{"n_layer": 13, "d_model": 128, "n_head": 4, "head_dim": 32, "d_mlp": 1024, "activation": "relu", "norm_place": "pre", "rope_fraction": 1.0, "tie_embeddings": true, "init_std_qkv": 0.0442, "init_std_o": 0.00867, "init_std_down": 0.00867, "beta2": 0.98, "schedule": "wsd"}
Each number is 500 + 50 x the weight over its row's rms, rounded and kept within 0 to 999. Layers, rows and columns count from 0. Numbers have three digits each. The size before them is the row's rms in percent of the matrix's.

# layer 5 MLP down, 128x1024, rms 0.185, rows 0-99, columns 576-639
102:506514475477493510546486480489434624550467482516467456471384454565496529489425440507529430494488517436512464466504546559428507523495462439489464470555567533586572558421432460463488508413528494
105:543494473595475498514495463529578516570533537505554539521530584464411512520538408530502501545460426491489531507507530483517463507418467559564420460565436494576481528593533545535482475507480411
095:498524451410528418563544525552587547513491462511488534458572522509486476627522546523536487505489469603529486455596537441462495522405514482536447487480476477549549509525480505451411576464532486
101:427529446474423507493477497552489360469515433498493507463515482492444470519509541448517510542524545472402495498500604520485540546546469494544430465443388512407496543479487504599496461471465530
103:553565605522509494545558500486419491437574552479511462511524520523466380492458492438511535554495466519483515451465479550488386407509432571456543605430473526570509520582521498479572474543451579
099:536530497503535520470523524558530459546488428539530510489428545600570550592465495444528503611468510526500509498529409409508513519559528477421523494475491497483494570497536497520544513499517430
103:548519509481461486520499506596552580537451550487406389511546453416532438603550584503407603578534551397552514496472501547566554467524428510539490504494480477687445476482509537501513518503467485
098:482488462535519502554491440467484507549515412541483447493470482440502478487437554502525407456507589490533450485468424442514546496458433461554435507390461478485495497519533494516385556494489500
102:427486499489477419498556462555510462509549538465486572510366526488602491462428495468532448476570570548511406448518528517454490507468508467404488474555473506496554488535483500474484562518488490
098:598517552536591518545543550547433436381477475506535491478509537455465441450484526562525416558492497508516512461461482584522470614474591459507527527537492479531462463490433467517532471422446551
099:525555516473518518483520546423434517497500512470483576417496498520526528523526543442477518473550490471549440557550528593597436486529445470563447586486460515486462543609489575436523511460522486
092:488529469595394512466545480542486457546548476525432503515500464517447529526441533503608561507542501584497520500509492508477430495522470479451504524443444537492503419483519431549556446509451454
101:521393498508451469489551499460507509467472573493579643512581479477466569484518510554442485566513441606443515506445377541461500556433529449532424501475442448387571466480513474490509448583548553
099:523490452506466516509497494458529502542492536447539490568502501519469454513501589475510523509548430498465398477463585475429463407517517476544498464553446528476466519485391553431483453455520505
104:424512531445527510434527542436413547516550526393497534478494524632487580471517464525516439447517471464482495573467462482522522466553570498563507518546548509417499491548536454539600493448458551
100:493556544554439551514545465471412486507482531521492496460454429501498540431459466543520590518531472435471433570491520515502472469492527523390409548498499489527500380526494461518393580476478594
102:451503549457489455641485581567575485533449517558574451512556529479514586507530521508472591527491541526509521432522477546496518644551528541582462464505529414413438435536520524509524549522393373
100:429458480552537481474449499572579474571556523424498522559581553482445468422572458527553570496569447517466457473416546526519522487434495567574543469383616551533549555479514459531535431462391482
097:482417568455488573416497456430447492522557440514597447494493504487530440498595451516503463483491495469421482473566526565444445599516548540478474488456552488500455482438607520552493513477501392
098:523468478541567536448500514461529477430501581463504510478518564523504545450514465502573534462471434464444509519452524532469441499506549511483409548573475427500496496518535510518565547524575479
103:498524540496566474552541469465498475480532362482463520406549455544444618503430467539527430510561641456533451583597467480550580504558470476530524480555494482530494489552555587459448477510585534
099:543508530525491466456576483504523503476498541562499486541550527388564426565495433441407425554415537495578539493633455544389493463460366529423502483496538476501500520404503600603424447513564577
101:442476385482554530556485493591443483562543491489514540529529547441502545404493470401606465433508561549458496608566576581512458486560545436498470491434474524525573501457496508484519489428530570
094:497481527541466516506460483435550485455597504551439638418538449492491498469515507537438482458565431487514498508533543423544436493536529607634540510508541514485504452487532554466533520582458508
104:536487513498524527475475507490457425533433459424542551483509482405543476364541466464447407480545544510550502475532499503491526499483511537528441468450453440564486502418438508477453402470514560
099:559504484429409480532608493417557481546456513495450510549478560577486492465539468404491485490598432569406453460463520467481586588521487508461482550538574493510472471578522543483417464497458484
112:532510494533523536486397491546408463483458515503526488471455529534501508524464442491534553578487579471568492504465536478507406477486559487513526579481399573506493584498417513525507452550497565
098:481507512492501539603512558455539574448456475530524500505492455373442442536526424515515434534449486505476582459524576606495438435468501497441513507465553431466537525476428512625400467455535479
099:497496483573548514462564510489532510448530523549468521479540565443614497517526500578443465560488505530509461534461529496566529503527463506504487465514430464438444497500501558549438540470494391
098:507470514503441486592454544534501461512417496468531487499487468519497456529520533520513540532570484524516514437466587505460475476453517495390409507421520492413451543422548516464542430496542446
103:547511523524508530540508542568467507405661404487481433472478453546513521478475517521506525509455411552468495476510539530564488564506434480420552474481487458490556450517461500504518443442429484
097:500531499586447467657487502435543490490558476550513535486448496419534530465529501544485609499499511518467533525558578468500622505514463450504489510442479524486429445507535507478422530502499572
100:451433478469475481503546532467546550574432514402579509534448357522536499494514550440462490437528538609439425493462516491531473550423510475479452473467526474483461549435597498573428497457409444
097:553518429500595500506547557520392546534508482570535534540465467574516556475541554463474579553531425393506474431522505452509518370433453485499513589508489521470530529590518607437497501488524366
100:577467575457528531454395455476509477512560562489536431492588463503510473523478465606585508479506570545553612553535541453460493492454494448612494498496462514394506461497457499519516475437547504
101:517540500550443516407415438403437467502488494465526566534550497465556539514516522529586474528505554520571499496526492547501560561533537447571510461535521462505528371419594558488477465447528470
102:457545481490443405479441556512432486549507532457516651431542506423493547537556565483487504585532497520435517460515484523476440568428525454532467603542403570565532573470499501444571450543445528
103:507470522512463527548489443534483449561413495561555463562466529521468501489550543505449451496519504475443486493566420484491562597469545530476458587575457443509482520598472506537483475527437438
095:477512617544530520477470408531479514551507498520541443440529478501482463543465518478551528464442489509465539557601523463553494526413427485630425524495525550553527501565591442446457553563535455
106:546517445517479475497452478518494556472572415528515466418512452436459559517475486513635553555455505516546381564461555479540561506567518529465511431390379450541526488497511578555450616499462431
100:537476474501561483470478449572430429469452493509569488556504510477433488565477338502454546577495518517496545460425502505462569445543559517568465493566525493576507564567483517550459435493619455
102:565467557524574486489394588459485518569376425436505558452545509445471529547592583516525502496565558553516464507477488446490504593523516476532479511417386593463488550471505494623540464413467513
098:460536608482446457518512510451549555516463514501466449471450491559473474455502464487613529636556542475532480433480488509455386449520498434464485484408519405516536584492446556439475627466383523
094:537466557532423500527509447431491472472443521442513511579554443461503567435459399532569478525493516493569463469493480516481459441534523522714504522554525509573490547483531472431428487529427511
104:468572567503516481512490476558474539494486525494499540497478510418485485485494490534512544473432525427517462528418503390505496501602460503591538510413514551470417547416533493495574451479452557
100:415516536545484425564479432582533539545463488530530609454532436509459506584498506495547439555478494535413594429527478533542479497419517489408560528535515483436463486542526536467496497457452507
100:428526533528377589396550489494492536430454532534495493569536560514444508476503500478473404421511560451498427536502476523483443406497470550492561514566445542492544551517401403547471501501541466
097:433466522453504506508557537494539468484392529585449451527556401525459577515501474503448532551469507601473561495513512497544513419544412534380473516522506554513532544536471531447518512506353547
102:502534519481540433541428471566489526391482503484516552580482446577457545480441441514491478639557589511481517464548496456534443465517450551454478488510517552460512454452506516336504456487500506
096:511484547486466542560426584493419478431498537544481471527490485501494561543487510553500457514499488525434444594436458496515482556560518537485542499494496469552464537505515503519448455535470504
103:487477502529466490526488542486515561420440404540488507438507495514399493466584521464478463522550492561582473448427438484580510631475502541393480548450526548512584564517363430467496511504498452
099:548454529451430495488562446433501424487496501533496541513483473531552445584562527483440462420514381545543465500536534442587490545447498518529555513453454453437470641472548529557499531567456405
099:437558515453515517598524527521500560513563511481471493481497541486516486514476510407528557450448383487488567504449462546439451583526557522461491471424463561570533497599553562463533522459541444
103:521551506516390551529630510495496513445435479476519501560493566508405492535465517400569528490501463482482516527475497427533631390424497569511431576575452584532449564466533420516430520505528513
097:457483507438572412564502440547467535498408499493486472466447577581487460552457652447523495506464421396526497562484370585493514447537468480550464541517521461565616464412505451513542506493465508
096:482496591495496531432459478468395409453523458467599428504522458504532478443469475458501516419527424457529461461578503446499531482493531528443497494421471500500528506459572519594635502457494495
101:576517574491556467600560540446516549519598591518527466474396605511485432527400613490483492502435503475526478599582482493524475489532394511469560473503458437451497392559442509451545510395414496
103:418394417490509604454458484481556461486533535468540535570470408494437442529494471425500468540500508443403499506474465519451530581415429505505497529473463478444517514435521518545487458499438507
102:495483532568519516408543519557500505486361453573466513499496459547475565456518525506532552395527491434456499485521467467524534453579443545508560594490520529575510444489461549471479510480505547
104:435510502526543495535445469590558579512483502455587514527477445615446486538377503457475498460414585516488478467517503489480526549535483543475489502461471508442547456456489531508499464503517474
097:574504409518534501511526421555489550459600555508603482468556462457500503508505568488496619507498518555498450574542573471510505524505532587512486427488514528541472505520512476527425508512517452
102:448458470534460539512527469583399453459496504550543472551394474611481519492550525474448490535453381512510424514500502372474597455547518523458575495588513597500483518511511515547553507448477549
104:438583494498572454484517501555503514518499427439451593495491467563520507536540442490503532518575418511482458481528511554481486545485527515472556463483453523608481596546532545558503482566480467
095:558503471380490550479501489530471509550579499507505488462578493571455479516477528524513474560548467528571480427421516469439476586524479540424490486508526514553542515418451549572444502576412527
105:509484548563396464477639576498581507573459482477520475595544360529497499557492475445621548520478458470563500501521449537541543410484427435473513545505548529533556485450499474460449442469497523
099:493491515577441565562485540482528516464507535537590468438463496542516484554484477546425454485488481447626555482456463497548557521498533547488440498521502470606426527467499449433573464462427554
104:468531489460493561542522556493526453533553462467598653470500475443506497445531467520509451453528469470471444614447458512500425505494491592499518446509474460510481581474462482523584520476454555
103:571437492509420519407482434494536385496401481436521465428500514408486519541482461522504456418623516458560613500545461504489570511488512482487485513504529478568503527461392454357469614521422508
099:495504635515476400503491542445565486452545494509497527494508480533442454463509453522534465474563424507468525482394514423467467489487590425414423537496481437487493520477446458478528543509482465
100:485524456529519451533530490562573538479509502461469417501480501489416493524484466479493538519553530554489432494466418488509480578491459438495465546552551514549455502437493486591472457504439637
097:532554483437439530544472502495491504565571462483480507477523518472430489478502506573529500522416512510452500513441570552493454457473506482454555543526461481534530488540479565559474422446530463
096:489467456435422535487551486484470447421591571489495496518567539537462501470522533500487404523480552526578492526507401538470531482472406498539509526484515471499403387536450519531465535534452553
100:467485487529468547489504437533511539447473467504468463485521431465539496575518412498536509538533345490489471539449479512534540586476526501468514531583465594502526547492503466489514446518488514
100:519448538521422503516523475527463504449491476502514492385516503529499534485459545564528477551563504480513459508559499461502506432532512455439558546456464504443522479497485391518569537398479523
100:524487526418471450464393425467573494422450425455524447496559529469551571494500566541548416488432523507578618567517428524576473542539491442500598524520480394549556484497501529536494425587528565
099:424479522488468493495519521430477628550540500561525460488544480437508471463363535466531432504545500562405462462494391421542485485501460548473490476485478455605431523470556428443431512473502519
097:516530530432524566530530466531540529501497482387433443488504467502457524472540436502452449500394544435544460477474452588503557523508406430525487600353476478563513575545531509510524421459576485
097:499531521447477499541533499395423524481497471552542594500493508504484520614481544537497531578520597554535558427641442341454525504481547508513482484484478487555556510529448462484475456447475434
098:493497429537515424426538564563458466470537502517539510505508424505514525497473487532531426526498461519402497498542472545506493495512536443515520463501513513528512510496502507431490491569483520
100:479511472415462470486552552469497639493458459535512536440550413452520498590506456448509545474539454588478550456559505561589496505508568578504513440516488484468521483525507374432483504544490453
101:528489463435458487563554559486454541447605460489487528540528462456436434474421495632478518528458532460450530471502520506525485454516528517476525536481507541461511469424456484501525456500503490
103:434558472521495494505514448498469402463432523487460461506588505473542457546435423488441537538603574453481469499438506493550522471462346503490591481378518514550446448510513565470461515530476534
106:536484481495441461475436451509480545491455488564461514399484523519623548416635569468484434477587531465549453518516557489526543489509599422463531580494413510541463429504442512487528474529539554
104:515479519491496449614494536511407532559490418546543445555446436416530617482471407538456412372433590480520463523417588499430538488573500555465505406508434548494440441459516559501586524475491555
100:436514504544529461557567463562487456490507530532568479423560498517468552564684503364518520518480495476507439478490393488473424542512384449497482649526483511527445534531346499539511599478550464
097:470516473498513539473407495529579566507428530544514497522542476543544417432496448468481485465595463396448487535551459385475383460534521510591482523487495529532459520444505464544506420612517550
098:540513427410468512515483561429504552460498590492497571517510467466399486467437504569519404485419567480413442542492516417469432428429524488520447530436434498515544558506566520497436535500544545
098:516467471565505423528477552451541510533453561489589516436613501414569527506551525413513559477533521487536586479520480483455565456521498448593482478555484461507518478504512573527546460520540475
098:420499509447447516537533467463448539567508464468586451532543366605489523494457503479536459519395539474461468502411444481561463402579478427493531464534559461531683448528463468530511426499575421
104:514534466438633520439519508499554458455538587415518523464492543452514564551532536442428579507501465543566407512433510471486507497554503523591496420615494429430470534498498423527413496604556512
098:374520465563403528486435526520474506461552550471503504486451455580557522404450575483496509602473507582439481558503489539456455483503433539521454500529527409479462528480467495465587514478470560
105:490428448545536514495382432514551583494515501466550392450571424455510505540495553528534561520552488533546502561498538499473519499484375575530456482428475543551534425486486436422428526443573449
098:495441567570507494569541564500492459455456502470485517439489486477498486507511498548613434599496429535452424516567492478538444515475562471488552449544368449484452461468394397499479543559461491
098:502530468460490543505544557452476488472499583583476586490503538544433436570499513532560533512388511476544516507489562584498608408414556590473470569545485570480484470505517509450483501497608439
098:512462544452533515577513491470560474548451381509467441553559588490514426442627451549520445519433607527441406518354462493555473462533476497490514481511440571492445519602475531538495529470433547
095:413488557472623466532457555405526465574465527480532546489480437525533564509504632430469439518451427559518414509480475547509486565469520535426538458414500580445452501493403455436471503479532427
100:473496573534418500541551497490497453554562416427469547488515518420519572426538543410545525555571500621524513460536450411493556461465521392585499411526420502447450498546491539508455460487403543
103:540431464416458502514535547468504599494505488585537424506539494461426483455618440466542525511402515540516537514499502509441506560495486472502570514483539398425427526572458507436428509446508507
105:433455532534601543620470538482515469448463538460565480470459450471461552531468502454452455533496532609548524497500598465537481464537530535418530516457557515457516530452505510465424529481456516
098:456473520586410508561491410583522599479571450481550379517437481507501468533534483469370499530516509514500528535503582498530469406515552448526471521540503492527516479518479525568500474561472544